{
  "num_hidden_layers": 15,
  "hidden_size": 128,
  "num_attention_heads": 4,
  "num_key_value_heads": 4,
  "head_dim": 32,
  "intermediate_size": 640,
  "vocab_size": 512,
  "hidden_act": "geglu",
  "norm": "rmsnorm",
  "norm_place": "peri",
  "norm_eps": 1e-05,
  "positions": "rope",
  "rope_theta": 8090.0,
  "rope_fraction": 1.0,
  "qk_norm": true,
  "attn_scale": 0.177,
  "bias": "none",
  "tie_word_embeddings": true,
  "parallel_block": false,
  "extras": ["capped logits"],
  "init": "normal",
  "init_std_qkv": 0.0397,
  "init_std_o": 0.00724,
  "init_std_up": 0.0397,
  "init_std_down": 0.00324,
  "optimizer": "soap_variant",
  "learning_rate": 0.011,
  "beta1": 0.95,
  "beta2": 0.99,
  "weight_decay": 0.081,
  "lr_head": 0.0138,
  "warmup_steps": 46,
  "schedule": "wsd",
  "decay_fraction": 0.766,
  "decay_shape": "linear",
  "final_lr_fraction": 0.05,
  "batch_tokens": 65536,
  "max_seq_len": 256,
  "doc_mask": true,
  "train_tokens": 130600000,
  "max_steps": 1993,
  "dataset": "wikipedia_en"
}
Each number is 128 + 32 x the weight over its row's rms, rounded and kept within 0 to 255. Layers, rows and columns count from 0. Numbers have three digits each. The size before them is the row's rms in percent of the matrix's.

# layer 8 MLP down (transposed), 640x128, rms 0.175, rows 405-541, columns 0-31
098:068168091126031133144058072141099139136173142107160112146147112101108080103199144117163166123137
098:146038110151084174176158116107118082155110141113124108176125060124131102150073118098091148151100
102:127175114134112129149108180145165108085130073178157144126142164127137157144160108108083140175174
099:083216139138119165140116160070138154163127095128103131102152103135137114125116130170117118088149
112:084097135185146148108152124103165112148093103143146118056106098097168060144149163131124166156066
102:133098160109134204103123174107111135184146126131109115156101124047106146153139134109174182148126
103:139152151157092116133175062102121133098136112140147137127105094064177128120094115151110058142145
108:191100122108109130176129109115152116122107143081155097151155059126118136138108177163140119115143
107:126129141098153199143147154177111103119106139141154059161204111167132123144100165117096164109132
097:176113126119100067119150083167109095137147077040124177157136125073136106093118159130087094185113
105:093121112128131111177112078112128169137138113182115094112130106094154103120111118207152162134146
103:093116145164162167123055141115153144137148123154136125148122121211137125102071122137083192149182
096:195164167068125129160082123189152076139112152119143103187075134104154161136114144002126126107123
104:190127089152124125095181132146166113131138116081120112115098120081119176145166133147125087155103
098:161112150158153091116174139130141139173139201138149081156088119120137164090111107115133073163113
103:084128145143141120092107039119160175124193074148095098072161148177070072176129074088140128125112
097:135157221176127155118058077130077120125151147134120136108148168105110114123126092158111132141096
096:213105105141112125056142104090178117161123103130145118113110172144100091087151187129157124163113
104:140079175145112165142110175147135062140107115079106129111163171137109139148114116162117138123109
104:178126144079153184126116132118095101094161144142101159133110167131123058191199125091045139121136
095:092123142165166105183167132087146132098069063162094139185104168152108132064109105139089165106156
095:143112137109093118127172122103122106097114135079119147132155110063112141151137091086073101108128
100:091130136141156150172121087138187184183190155170088058111068121068163159146109095191160136076202
099:193054144160152148131169074142126099077132116095135128111189116100082172148100128120086155130142
105:123100117166085128149137124140148154156084095158063151115126107113117121079143103176148138123179
095:101069068170083150135087156114058123068109160219155114125156090155030095139149094139086113121139
100:147162114116143125130149135122141186152160109163103128166165160164089103066110096123183145141172
102:147128107099100183150156099129092142188158172121076205128084147166136148121154112065136134088165
102:135114118138100152171119122121157150080127129162100238144093167084128151096140105077140158143112
096:066125142100161177107145137098154082064127153128113141111110117137127189096229142147124077101131
100:114187132153157109101166096100156092114137129119142105086125137117120073101111101147207181129127
100:114121101145066090168127141111161111116110144124144136121111145144136210057156125091127105113134
099:162161154072159065192096112171141092123127138123141121169105165153161109140113086121119125192100
093:091072110146138086079163115169081151135092112067115149134106153133112101149133143123124167100148
103:116126158079165145125172161113112145127172146130089153112113116087127122160092062130165092114106
093:100119092175122080140150135181090131120122059089107119139057121104096123138110121181132165123085
107:083097086175096094135154195139123093168147120162118102102138086172108189118127139163122159125152
101:071142103082130166138110131207130130059137097136121130125152149114089083096119094113141147098171
098:145110119121080161072119151159076148137101127149077144092072124114152146117113094133147145146137
083:109123161138133171098173138108184132122133150089111122101124141159135167118109121184196132104121
096:153067173045146137097153104170112158162074137159155110111137130136015115144178181101087147122098
104:170095094073117122154174145125076146117118104130206131156080069113176185123105115150123123193138
096:150138135144170136130143157112114150154096081098128135133095066138186128177111139150158115076087
099:125104100067113112084109138118114160082110104068099143148084114158099189231112160091119144072115
102:106138086155132132140113155139067116109088134137188143092140142145127092106109154165117039140105
099:173148100138127117121139097118116103036116118153112122189128156102113069184143052197105099155082
091:118133114108190120159123126112122089173145192111082070141131140147127163195134106083158095189117
099:144109076164153115117124159106086157149136183112140077127154137087144103132048094137091102090123
100:089111139151110063096162165088078076093173146100137158116126096149169157092153135107132139138146
100:098131104129104184144119081104110158152089129075075094092154133123123149104135174178124186126166
101:199126065119113165174101054149148138166108127067155105176111101070083159110120193130173143152100
101:119130135110103133133157107146158163168086113066095143149142112109138115115166175088143089143121
110:145099153103137107099132144112157167118100164107097128127130125161124140130090194184143164139120
098:184112119089050123109125068141108109153133041159119092092182132111102113053158134122084113165111
093:146088093111116171147101073146094117061111155134081144109176090122116140149094119183123175121151
100:152132146146059103105115133163107154128073125140108118075116099139137117125130121191139153137133
090:188137165158108104111101144152140172091092077163150160128174153166104137105133149149159137104181
101:051123181127159102107100198129121083104158128141086160095115133171130095144110114113106144110147
102:174162168077122144101132077039155134100101113205147091145129164127166114091109107104115124150201
106:158089115144167145113121105127149139057139122080100138158131187066062147126132108084104102073101
102:158106194157131188157108138096142155111255151101127176063130059111128122125104144148174154129154
112:181139157118127152154126102134125173121115154148108095070169065119146136125113061094172120134122
101:079110172090118084110112196152109138117165155080142146141171146113142088132110163129170121078066
115:144119154191130111143079158156098135112114108131123091139128134130098117152137165107049074115178
102:171069154108162120136126150118081119127128181129084094136104089134150113154144117058146150114124
105:035156108146124107125141138176101160134135092149113051064117151139137107114154101125056138157139
097:120137154085134122153135152053102148088143075129119140154094084123105149082104122157167139085146
104:054120075137095090118093177156098077148170126072116125106155095138124120117141117116133153180119
092:116136160093054134095101109118176120098142106161104109131137110091133136139099115200119122170097
095:183106092095146122111081129151162158099158124145106143093126093141134130092174138144084090143137
091:136147091112172069132111099085141114100158090126134135096103115153098131116123162156114120128115
095:134096143195136156105076149160070125153179132155107156122141137225175126111109118120147186138097
106:102094166121143092115124062168110082110161107135138121193157080141063115175142177159134102121109
095:140124125128104141114067109142124123140182163073146135095095133092150139102160185153065088124205
102:111093158106128125128199103193112160126049125136132145147135109079155119143067155117099182119096
098:133137152098174153082092107108129176112198096155056159149130067143137095110133164142169133176097
088:102093166081162089045156125138139126129129126150090122173163140128161106145113154114118119146131
100:139092098084139129133122060148123083138104141120066120155151133084150083170060173106189175163110
103:105155149122136099140141134104140114118149090187099173075099160072126146046136108162122102101113
103:055065126139118157118103097102177105077159128092165114138123163141075158105163152133130111132090
097:122132178100103106083158094143157115137142158190078088127142108159119237095129119068122189138150
093:141105149164124136130172132122196129114071102077146109098108137082115103134125153164105138121182
093:114165147188148136114103125096124152140189193132155130129136120152098165144152124178137117181063
099:127120138156102135160123153202172185131077072152083139197152089134067102170141103138182109119080
097:125146095119115022150087101090089124146170062110149097127090132081095120157096136118125088111201
099:130113112129126118132088159140158134141149085198146119050139091144136095068117119106127146130133
094:061127138078112169161085096139124171085126126188145156102168093085150137144165182119163212119153
095:139080145106157087134119172086188129136141107145130133150196156165128138096133166185091110133109
103:107071122134111097118152144071164138117183156129124124086108130089157144117155110145157186152146
099:120119137144126091063094127117135098096152138093180164162121131109112128149129083134125133132115
113:188117137114092144133162193110117100114176084171144136122179156138091142153099113129102081163168
098:113144141134139087117133100129128151103068122177115120096154154134182134093150086149043118080161
099:103170147119055099121085133157203095098090138138127107149076073152103120086093117116153111150089
104:157054096130108149123107084159151133092098125128101163075136143149172135105085150099128093114135
102:084138132138136177193141177132122125121100160161123125130137117174103135170119128136098136127108
102:126091193142118182135119130165136112127173068083075163082135131154148113160129152131132169128185
102:083164106148168187128139120127104096171134099156201099078125106034108137136112151091112129087180
103:200173096134156104175083183080150121132170134094120117205146129126125111141127206122152101183140
082:075216186108137135191127130122149114083145128113120076075192092113121168103100118118127197146103
104:119178113165120109096133174108110158114145155132109141164099165148083107163167094123091160137131
097:141155133074091148088111123119134145125137107150145160148157118140141148138166109090108147105248
098:109097123160126177160112048088147096154119178159145065118184129138083132136115175195160149138107
105:194052157134179133110145060132141113116114130147076134138175161139182167100114077074136155128098
097:137120126107134120114123179172102061128205127142154145129107098136118132106133109107132120131125
098:133131078141142115098144126146159075144104178166092137127141141156163129143136109174133144140098
099:080087161094048143100113118105143123077149180103098117151123142112161129132124093110129121164105
101:099133080145154164179143104098187069126089118136098149090120104084136112144065136111109105151126
109:141161094188045116111148090092128092172069089126165126157179114169148133133103095168109158117164
106:072139118160089120134079168180150170156156122098191065092133094123161135145100098141197132156223
102:133117114128106168108134065088112120135083107149139104157107150105153106071167138091113065149142
100:152179194082170134159108190156194127109178136128103156133105084154056147117150140129143170115096
105:107121165129158130121124136125106154184174095090122056147131115098121151133117136155124141087093
098:145137104141143074081147075091124098140149162141093152144122143174141142111113179125190178117158
104:116123137077191137117127167117146121137126136074139114093110130156119169129126167091077112090135
099:144131162049112175169068069159049096072162144097161111150117140090107124162194144097147106165115
100:158143071082068103101140212145187131173109174154123099123146114110178163108116137126138168153149
099:138106158091148169109090075161120200156130116092157149145084165149118164141172122129084102116222
098:165153137094094134095109180121095145129108135108094127135130132090182151127141085062151131133127
097:187117094095122124133083113157120092117148150165148156157099091161094097140138172114150116157160
094:129131099121184134114171169143173160098154115133066096135144140036142130112088118127119101155142
104:170119112135134084130113094166135131097104155162167035134139153129118119131107125112155132133116
106:090136165151139158105167136158121136112110108149112085117123122110116135114142110141137107115153
090:109155088087138138110148168151071158138124100125086103092120118120075092142106206048116121106109
100:156100090125122151105177150155122106104161175117098117132138128139118110090097120141216141167145
089:168096180146141151166129163123165128141123077102138138117132125110178165128120110157126062188136
094:165096158113042168096134120225148148176053088065095115086111096110094113147146159143072111076135
099:147083122099129160077114121214103126153117115141073136133144151128134123171102161116118161142158
095:107148156124146119099169176125108113061098133115136149138109139100105157132103138092079143143143
103:138083161132111159092164105149099138135127158131095115078128092097117154148113100116122124104137
109:120109137063046120133142109120139086107128101129118151096104106162074104170149097111121154155170
101:159096136107130178119152187094106132137139125104146142129108153097169137139136158119155130164155
095:155116187033108185193119167125140069118123157108126165164126146157161117118128139114155097125102
099:113131143111143152187101153178109135128122140101119128126117148128137157155134100114096194099107
103:103165137090109122076101142146152170122156146094149122124118127166151139135124084125160155102106
102:111135145111085126110205095100154132128135069106144096136123121116093069101112104196189150109136
097:142144108174109195191123171130115076086150204101134082159153099120077174156147098175117106159101
096:125139163140143117146135152078113075142141137114157092174158132103119169074116171110132123130196
# layer 8 MLP gate, 640x128, rms 0.218, rows 406-542, columns 0-31
097:145131142105152116161080123121131134127124160157118082154091119129149055140099118145120124157097
105:127127115180141112095116183171192162046184112160128138064152132127141154154139157130139157157145
095:172198128200133158147157115139117127039105097111209191127114136130158138090123093144101151158171
104:074136168173138115231159117106177138153160095127153113092078180166087122094148089159107145088102
095:179166115163160073076176152195158151122122078164134149170174150162123086213165091110101177104155
096:068089158127139157091120146083090128117127099147164136142063113161120116143097154121187109107098
106:111163088152149143099142197130152156160126112157065108155123110134126142136144125156157119131132
102:147084117089098077190181155086158122120151129144122112083105143169086125142161153051149100101101
105:190107152150188139062161170147135129122116096048116094195131083143150161112125136116100162100070
109:123075111145098150193121124141077149129134089160136122130200150103146150157117094140169194125161
111:137141094100081140070132119123079180101112133144071134144154129128082136120178084071155143152101
100:242154185106143127122102090205168161152095153111123144170099131125109136176107126114131122094084
095:127115132156131125131061187124105114090127143137091102132111116051173138085141124135081184139110
103:160125123165139137130126175146165125089102074100103099160156137131094165135161147156169149119144
096:118241109104117121122119158136170159112196084169139073120113142096107111135122125145119101115141
103:116211136101133167129140145134145121131137140101129184141132107131201122106140143156115112151088
100:179141093152079080085088158167127200105109153112112146135120158129124101150134148154119116170120
093:199145142104126109153099167147127105137148165122146128105129166166135075117108121124194118075146
104:055123134146029104140081138112160134115178140168123126117195169111119120090108080028194122097115
096:164189143165114094139123071062146109118146139146127112150083186118135169060140092150121120122082
095:120112164130092134121154119125169155142122113123136103175143128147190129152125201144164154188178
105:147193190147089149192123184142111125155132134110147107106139137164137078141104150158078164159098
091:176121074190179131136119166093148119148130084139131150102088154073093103128140076079140074093145
104:139134112152156140123111161121057083114160121124169106097139146183115135177143197091141128134123
099:115188138123229100161142148102113115163163121154124111154157093082162165113126089139138090149143
103:134101113173153114138079072076122115104117118131163176073145085116134147134168114133083117176146
095:121099157133118169158138141145139143140132176121108154121119158142155152161168068107104111138168
091:085187133130081090124116110179112126060145142060097144139103106182135149089155112131148121111057
086:141136142095162121120119181158070149109116121143133147133146109123148172097122092137155149082122
107:107059112105189101142107109167130157076108082110126083196136154181169171125149125157115116160122
095:125133099102077129112120123099120127129102140076203228118114079206147105129130137162128136111114
100:141109090119149147085111145111117117102144136112082112143149165102077149185086087108080152123116
102:172182136113116172136160137068150134134182140152097090148162055146173103081105144132146152098090
109:086097110141095142120117110137112087107133167130113130185142175120119141099102119191108138167114
108:059145141125136114114076185103137131129109168124127183095170149144107126106153070128143097115166
099:086172126122178131109116138146137140197130145135126137154128132151161109149066121139104111046152
100:119140128126159101140067128091109121112196104083125078133139159061080152090134122063157096153155
100:157160068150065133085084077117058127159150094125093135100095180103112125079159149126192106131132
135:130148127182153156156097156117107109090162150100154164138140131104151126162095132140170164106132
086:136132126109125146088125145119075158199103082145108090081154108146094136163127128158102157095103
107:133094095126085105079091140094124135141161113134093143047175145144084139072142137140153122090178
088:100144152134126117128113051096126145104158128123120139029131126085101107158130167117117103134121
105:105179101127132148071083114171114144124110123143117094153107145127074127155131174173145083059133
104:122112160135066141147110065154149119153112090156092039136140164160114165170123130106062098120137
093:132115116125152113103180140149097125102123153110121153119168138105147182200096153086172153117170
092:114120136126112150098159114167120084060108122125145101169132083083098139065070165156132140145111
107:178181181126134114092121119129089136158169132096150090134106190123126127158084153153099080113139
092:047187158100146202063210150147134119166127124102134127179084181117198169124122117150079150154145
094:115162052201160161177141061094090123110137053089100084098124138121056157104065156148133119071150
098:104195096187124117137174166184144106129160106089095143195155180131170123158234100170133134128134
099:171144120163080146100102103123097138171129099062185154141119179110158154161132161100110070165139
104:108111126154124176077107148079111160159090191159097126151160172120112114139093176193162131179080
098:176180126114110072192086106076176136168128097152132102151154133149122140118139170129163014081123
092:136080095091131135121172079144134094084060174171125140109127131119109146195190116168128116093088
107:097076165122179104138112146152201119147099137151137095108088104093170162136124118124122079153113
092:136108075121132097143090148094127176103084100130151104169170188142118210114136151076132104135128
093:115108169135141182133192144098156066150195135135064165125133117125057098167091132171099167080135
098:186140159136086043111112161136167126142066126137136159152128137166145159093158130162089122068133
113:161139100121143103106158069154072113140158093091114108094098095139101151139100093111138174079098
101:104093069108145119077128159087108094067148161109081117145057113123126141157068173173135155162120
101:142173109154182153132121127097112173118082148132106125132094121217119080128145162147164159149131
103:101162162122167135092080178138081064127093139141130110132151109158174141084144147128139104099198
105:093114138175115132126111148102123124129112083089063165117115115139130126103130181096174115102075
095:131115163123026108097089093152156102087136133065139125102120172046148142152141103160081096115094
113:100141220128099148134154142095086152045084122169101084116120187136158157075173147144092126133143
103:171131168079111088074114160087116131114176117152160160160099154098062135116136098112124102110074
097:177171175141137142141209100178059121105100084122108166077152205099134156109077117133115098171126
091:066123113092206095073141189131102124103189168118102087094059126114198174097096084109156096185145
097:095136142131082121133101142115112141109110116102172101120164143125154144213113112130173116145083
095:090152139116126133146143150142145089135149149086127085169190097146125194151153113146102100086078
081:089116131148118152097123149167098143103124160147104073135179108227125116128167139112133109169099
113:137109092136181174105152155136117102125145131138136116122156159140126118109189130121149156094145
098:127174072135113147119143215171160138153088142113079086170135143098090108100126093159100071141114
099:087152133169149044077158110188159140129041136112132135140173034084132134115116134136121097118139
099:195095158135105133174166166137159155121120145120140131101080153134147134128141123173080121120167
085:174140198156112175125128039163129188114129129172128139121186128109147119101098155184131108128129
109:130097085142110076100173152050176159113105138097144113081204150153145138113162134099180160095132
105:129112069146099115136104077168085152157191145126139102126109079127158088124130086141087138144141
102:133092140121108106158172159158182248126075154125102130079121123087058129118121134128154138143155
085:166124147089104088190150125134135126160133181141138070138105176109094120140137168076101106136140
089:113172139177105073103166109157144081115170094145123126136201189191167122155095142097141150115128
095:125199152134144117115106133084099108121149230195164173170115193131164118095133090134071113148139
094:136141090132116090110111118106128113146145150133116127134182072132119165139215162153154075113089
094:045119125125166158100141132124138124124155144108067147139118159100089111179145160132134135151122
103:120155114148106147126137189116114114146135117114149121106100150101082170140176063151071153112070
092:144131192133161129144092102140123157109147130108160112119126176176118114110141142127147064086116
103:144128104106148111100138103109109122121136216086169154105114144226101109195196160137118146187125
106:085111131118141192130157118101149127144131144126158077123113146083179170173144112161127147135092
100:148153136134092139117132125137166102113120081095112083170074135142131135106125137093078092068094
105:120141187143116130115146217061087119086173122147171094143104146152100120182135093085136123161163
100:182071070125112105203128083131123122156145144148091098142155188105051137119171093135135120095089
097:140152159061143132112116179119079156102182140134133158107136157128129092111202130112163170156150
107:126132139139100104160164134172066131110119153157085158144171175151163072089127110157169111169120
108:101113109122131170114093076115115109130156097106099080146135113166104114095048134206183094215118
100:081125124131131118095165086149108158158145090159120175134126134148092141141119134146153100183147
103:075104047161137118123143107138189082116120129131145142162141161130139160120153120121174092097163
102:146187142119126121131085168146080127142140123153135178140158167119091156153196114093096145140111
115:151139206157159095102139088070132127083144154108113154124158130123055107095140118143110126184177
101:188096143078100153111121138161068142120104129164142133129118065104098075111128107120122122153142
092:137123159119152161124216070105182089117110147112152158161156129126136159104156163152134101170084
098:136140163110174115115105144141166132135139112058120135101108077137168096151197137101154132117149
093:137113142106090158121071155162116131131173150165139162182127109133117215131103153167103118140127
098:149114141157119161122090128132149125127099099132182129196104184133121169112151147112124108137133
095:091135089117117178099137136157104110083135104141125134141151084095106140146204118117114057083131
104:026166123157107089123133179073115190153180169138091127141112189174150105140145095090084181099150
093:093147172112101147089084152110140154096175128130168102169161093103101129138179139138164168159139
102:104194127102097131123123099067084122112134159075178087084149079138139097137131119161132109146112
106:113146134140205110179074097100117066080141183154097165110146144125159153167103146119158165157188
102:109161112121177158077128127205147130154144112129135134099173142136173137147112114140083099127135
101:140178157116133096120114142068133132169038135090112094118126121101164101173124172169178153176154
098:116140094103132144071082109140160068161146162121116072160140156085229126094135155122139092185140
101:105142166152102129142091143145143096073120135093120169179139094167158113161189127140103140117117
105:069193121093100119155106115120130101126101128100126158151163133137077078138130183164120087148149
090:148150148137124143122196141107144108120181149104127080103147140123146079142118131170125127085125
095:106131087106118145118172112159091050105104182106120147098113148135122125133110188147105179145074
099:075151106177157142183164165121178113144130110156117151106083153138099103044130104151190129066100
098:124127150130151140139226089110118084091155121172153095145092095121155146171132086166120124072150
090:093097165157143129176127109100122053095215215170171097154128138102144122120158134169096165127100
085:171137151107105146086100159184095144122119155147140163086118156115128134108128201144088125158152
099:062110087179124149130085146104082141103112151141111125108143125160064190176135167129123128089172
110:125186119091175069126115150142117143095154117153129123154142116050110109083151065137104131119094
085:170124141134136155126073091144169103095163155164074164157105164168137131144140166159140112127102
095:138171102145125144066131106178169213129084128156121163124184152181118187094217172121098158121134
091:087161072149139130103139073120108048162093111107166128084096126181101138149104171127173121091067
088:174093116097124130099175110048148168111087095160099122116140119152112090126174109134109124165087
108:096138185109100149077075137129123109113117132071177130134165180170090128197154096080096133103112
099:148183116139106119129106129097128097142123126134137150098179109130068159121089123085084163152112
101:104126113153127188077199133133177106103132112088157095132145121141095104104133103102162168113186
106:135098130073101129061112091115127101141123146150055136046161083136104085127148126139148132115123
110:107080114109117147147112187116176123132111112095145152140077159107219177114141168141178131148140
101:105164139107060137105089122130106110079148132129112125192104161123149125101154181112183101223091
113:116171106128102116094102116114137132147133161134128123128149115148131061086145120156134153157151
095:076091109160104126170070126108099159101086147125101137121120122113133178074131124160130100133122
108:132125120147059119070143091136101076136075186115140103062169116148160155159154135174138205160097
098:138099135095145133181156052128113120144151060159085137172163086150168073110124137091106101054146
101:154196139087124107102037137106114109161172148092118157072170149082139086134118147125133113154101
099:119180142155153079156131146163128134147119168113110097122145130180117139133070178129124125112145
# layer 8 MLP up, 640x128, rms 0.217, rows 406-542, columns 0-31
100:124178151111139141145077149146101163093108099115096107101127163108082130133214157126129148134119
095:210129141113176154151153146067076163115094183149111146174146081136130117139087170140172147094091
097:122131133126129095124152142134134146126152089108171158122088135132064157081118123128124125164137
104:157076123136106128107118156140107109157113130126095120190138150159070133083125105136088133066151
101:138161079072062099081155125077110132111178163066118120068073168136057121086137175161116082156140
097:097174116128125110092156069072123127106126106191182104102140147177107104091125107207180100192088
104:130152098121155148162107101142166149152121099156102140100061127104125125075117112117128066119108
096:098160187107191112128042101114128085107054167149145122047119123124181149123201095106121102167138
092:119173111134067138178064107098113136101143115128133166131104151095143138110127090130171105126120
108:128143144094164115083158137085166110117140155091156107121073113094163108067133137105115088146041
110:133126106140089108148127120155117124173179084052147157147106129104096122119133102115141078166051
096:088086068178127131111209126113139137144143107149091113101135039111100102151127034160110063181154
098:106167140115080173157122093121150113102130142132095114167115123125101126087161156171096088177067
099:130157191147099178136137109119095095086138118142152153102169082172110144099126158046102093094184
102:151152151142093130107142179094147089065152192123135114077148159147090039129147091116135148143136
096:101149089129201094206186199078136116173127126156109135100124109161107121111141137141109127156122
104:084118127133139158166146165108093111068089142106105127178100095108116111184156052073152085151141
098:135104081090105128087131153134109162159095135182145156138173120044140147133149148124118156116134
107:093132095177149123142113155099127138107106148122135115083062114107133163111084120137162127156129
100:168105141107128138073150123132162163176203168137149107100164075130139142102128151083206134173091
095:134137192144174125149119124083120179088179181126091151118223152123123134127097096124215064158106
105:148147054123119131126162151149112100148119139084142202192192089129147078123120128124115107146067
099:090148019109121105077100143139141133149101141123105196123182155150104108106171075085166123115160
103:110112114082177123084128146145113165119114121146130098112177109170096131163125078174098204131191
096:086139136126127155167232136142101161118130084105093113124154186110160171171111150135070088053169
099:127135097096088134174164117121074076127097123106188139060126170113130106192122103134088079101126
093:150131111155114081071157097147169172112070058138167134113172104113147101100151153111142105091101
095:113084183061104192108135134095127162119181078108157085136103104118107164134062127111168137150028
096:138096131089129133162149157170148138129102127095141090131146143151154135164059160081129169126134
099:167085115167102079084132132128108162090136175144172181157114075168173107114099151106128105167133
092:109156172147096184110095151140109073087177116096090134158138082118137127127114145073159117185121
103:083105115179138166176124106057114163098105140090107123132172135083076141144124168072122181087122
098:170184161093150143114081179115133131058183125130136098113154196090147120090113149070112115141103
104:143083116112156066138101175136119094120148086057133112115117090153137104090164175125146140147131
096:158144111127140145162092193117077079149130200193124092136125092089151102131118104134097145152146
103:124104095104186083109142122137093128108117122147148145173094171114133142216122115074146137119141
106:139116112133071115131098100082131123074204150107097123191092140108147133129108134121118128166154
096:105175154169131097144177158134142089098148101149159117151108101164091061132072102130145141120066
134:141173132125150147150096111125160173121138146070143106113184138082116123166164113136080163166093
095:102160097173157177139142151121196078134146133118151166143149133096148090099087070167117137103111
098:083156119111107125134119138080175148178167153123086125103191135115092093173144175076085211141136
093:101152077094138124126141080138164174131081124138067135147106104157146113166122183093105133144133
098:138129184155136168149143067111158167119110116111107069104118104136129112074128098200147143122150
104:061089171127141124117108122152166139162144133078123072143111130104152060134154182140114182175115
097:049072178101048165134088104114207079130137141122132108094165127106148104100143166096153138114068
094:139153111135087107134104072138141124091141105044137148159135122124137130104138144107110080121133
098:112115149110098181104161103141134105113110102128140174148132101089136163087148102115171135178111
095:143156118180057155158128135113141125128152155148158096133162137130154145091038093140139088116104
095:127126111164149126126092117115164111170185146117132123099120077118121163144091130137122180102113
093:124125067108128122173101125209124098138224149091143173129158081146129135149140146110066113166131
100:151098135124164137166138102132147123146184199120166086122102142130150117142065087140098110135191
096:198129163154154119142085079116102125105161134124044144177180133102070139069146122144141100105143
095:102171135108116160084105185152160098162141152079079101192154149175133104164146119096120087166132
093:111168172093137124138144137127128128177134117119186109152139126148097094067107153104108118137150
107:135098155134198171125136167118104092120237151082086133158177129121129128042123150099160120155163
092:164127133071111215149141134153128153083149147143096086107066184131138114116143136118097160149121
100:134187103109137133137167062064185149134107179102170137164125132098123109070111103136145068122109
109:081084100181123082178142107110120161158132123168147183150145098159137148113123081168144110082100
103:105113115186121121180092090132139135097142185161155129093134081099157129106051120103122093146165
098:067131142093079103056099061135109111130071163166126128095126158167127116166140125094078116131164
107:140127155099129112165124105120142116171147104114079140128089177162036181121105113079153087083156
098:220119095163107126116120122065161147137154144143058114101168120123081101062127113119112149118112
110:111095123116097161120098152094116086180094152112128137082082153132147114154162184126147116155095
097:094133143100135113117093087142122047132133164089160108106196135094120112149126141160150078088138
109:146135185137084156170098135092076110131162180137159182132094160127121144110164155110137164104063
101:114164103164086138152140124156142118103157130077162133187146106127168117137176162072180100141117
099:158117146104109132153100137217115137126157188155103096160106172160139125132153094111157088079140
093:148145103086114144144107063138063082137055114179111147126116095152071124135133107114136129102147
098:180108189179127145165113155195108143149142157136108135108140166130144173124105126156131164110155
093:162143105166109158115108117106134122121143142129119145125130093128129052110188161087112105105122
090:097122083135111089097067144114153109131148138127111190106130111175093124113144148122126074158108
106:146149103114149174133123089094165137090160164167102095197165125110191064122098107130129170095084
094:167145132179117151132077127112099180106094148179159136114061088108114120148101089100111136122137
103:118089131127165108111159116200151098144083106133095177151146174110178110171110157108124078140075
093:176116114184096149106108126151149108180062168074191097080098174157110030133146116142108086112118
082:071126151150072140118097113092120097182101176116145179132147133154115124166134106124137078092084
103:087186137148157158108074150102165110076149093153162165111136160162158205109158144149141119133156
109:154122145098145159103142129150146120137117183063163150109131115102107127207109189106119168127133
104:201160091111161102066178172093093132198096119110145118105124071111160082108144112122167205125152
091:121154076180128080121139102093098108102109098122147193128129044133141159142126059177172139148146
085:085132192090135113154092097150076115153046080123119118123110128112135124117157116094177137139145
086:156114130166138141105182135165145167142137039089117128124110123182071175165143164138186134114054
097:122129091108134151170164121115098072159164118114104112093159139118073146123130164149079059122135
090:114126167193099136119159160197139156136091114071111118149074114174099146193186076092152139102063
097:154134119085136106119147121167149125130119174051110158132053152126181122131086104116159138136099
095:102167109138111151119130167131116091127145122113133109100120154124173117132155164134118143163157
103:149129094131181139151070143123108102153088139129138131108142101138158205133094140106175142187101
099:101143130134140173149171129161165157099111133129046138098125138184108175122104105081147078121140
098:176114095131139135101150153129130108119108133109133095111127149130104084114155159099094133109127
112:090136148111145137101079132173074130115103143107144133119120157200109025085166080175095125118135
094:129140020135120174153132111073130081110195115119128127111142097120113123152105219086121152135110
104:139125136136132095100133113139079093134140107132124138105176118153130094156165113141087070109172
107:113083128171129098130144096093194099155201092095141057137070083074150155177142136127125134046095
108:142105117084098176106127150132096116138136136152124192135049179078124133097238086187161117150138
098:149141101121106117116092133086123198135149077097161065106078150126124123152130135132155060126162
103:117159121109183133129143152123111125113165128126141146107110135133113156117117127127151123139142
105:130164097114155124132144127148113108132167113083070146189125106099147167170119081100099163089134
101:184074172144120099109117107124118125068160170113125194128137146096120149085116135143184079091148
097:171092100122171141111121110097099131145112094148081150091138131114123129099130110143151120173147
092:081154093161117151144186094113091073138094184151080079077083086172152094108161122129136103100098
101:149088105096119110119115153145103153146104060103133200118122149161155141128130139126071114119161
104:104143124140117105121169171077109165109117155175080139125106129131130131101099120185178144095187
100:112047140132111162085083089083166118154058058115142168176133202138073165110137157159146146120128
092:099113177163117171174089121177115125129101115086173083136100122154134105087139152146135079104135
103:176135158126152111226169113160071118127114102162119125069116099135121123131135160096122133098120
097:095114152118113089086079168137054142153144123119166134123114160096119104104199104183192124104080
105:095139169088134147173091166122178145132105111123110090110152122064090156134098175107165107175100
101:136084172124132094084168126085051094061130121139208109095166156111117112121125160088143127142097
090:126067096151143075139155155108105098063103171126080118134124133120066155186099090168150192107103
103:134147136124096080075160140057126120112107153119105094150156146098123119075113137176092078177186
104:191121159092105116103081151172106139152114160171089162122069117131166108076143098139130090140188
100:126112098133116182118155183099152153144088108118091130190111064113092144174034152084107133136104
109:169198113128131129104107147095166151107141102165129145182085141189104156096136132142135112068122
095:113061091129101090116102170101171149122091114133162205096134190157145152085141093135086097122108
099:147144124133129167120200094061086131158128105128171193138101175092137119127138127151147128120128
101:097093109160120160109084143181113104129094138128141084072172133143142072169092131050115103108146
096:161131124061153108100116139123156152132173119101113076125140068108113136149157103165153123116209
094:222124130188126085099157056133093112155133113083110054072148173119104157120133115126181111116110
093:122084099120198142130208162125120155164182116100125203125089091111130071114127161108168136139138
104:083123127121111148121137115114112211136104121137090191133139151073120147091153131099104109146110
107:165137149164095122108108147150118072187145168133156190083091101164130094131112164086132092105169
086:111095153131084155176130136131137055094170184126112158170138129137183134127134140166183114102168
097:142068196092139103189152142108129186111124111094130159128112129138083177185128077110164090131102
092:067153129115133123125137103100162153103115173172098119139104110175102105150151144136134166098102
093:118085097155098117123157081133105121164159133179102166143064108145149128116161161123107106182165
104:091122125098105134129138180108103140148116109120166111122067063152148132024174074097111140057084
090:130117141145131084133140138135140203201137064139129073175133195129152099120158142153130089085161
101:157143099117156091180116196146101132173133115175127184119133150116148086091199147114106151075154
108:104130119148145146103096115126133151122158165113176160164150140136135127116098132117120097090069
093:124143095142194131124169064128123152143102164118158154094144105111077156178116155128116137073081
103:126113127155110143067206088084123157148122092151138086122114117171148101141144070139125149145109
110:132157135096105138146076140112153147049132062109111126119158150092133141151109087129164066147143
106:109153109150137113087127134121134144134137155127130139096091116128140167096130192105156072109161
106:141148123156120139157084158137120059174129171096122176128114189099125177158071126156120057141142
102:098097094117110115121113085156153132144096104165163149165112148133117088073109125112142112116096
103:156124159093156146100059076150145162134194085133102176080127138158104117142143110108136125130138
097:141106105098142142143139130097166034093156125096155110114163176181097103152070147116094135155087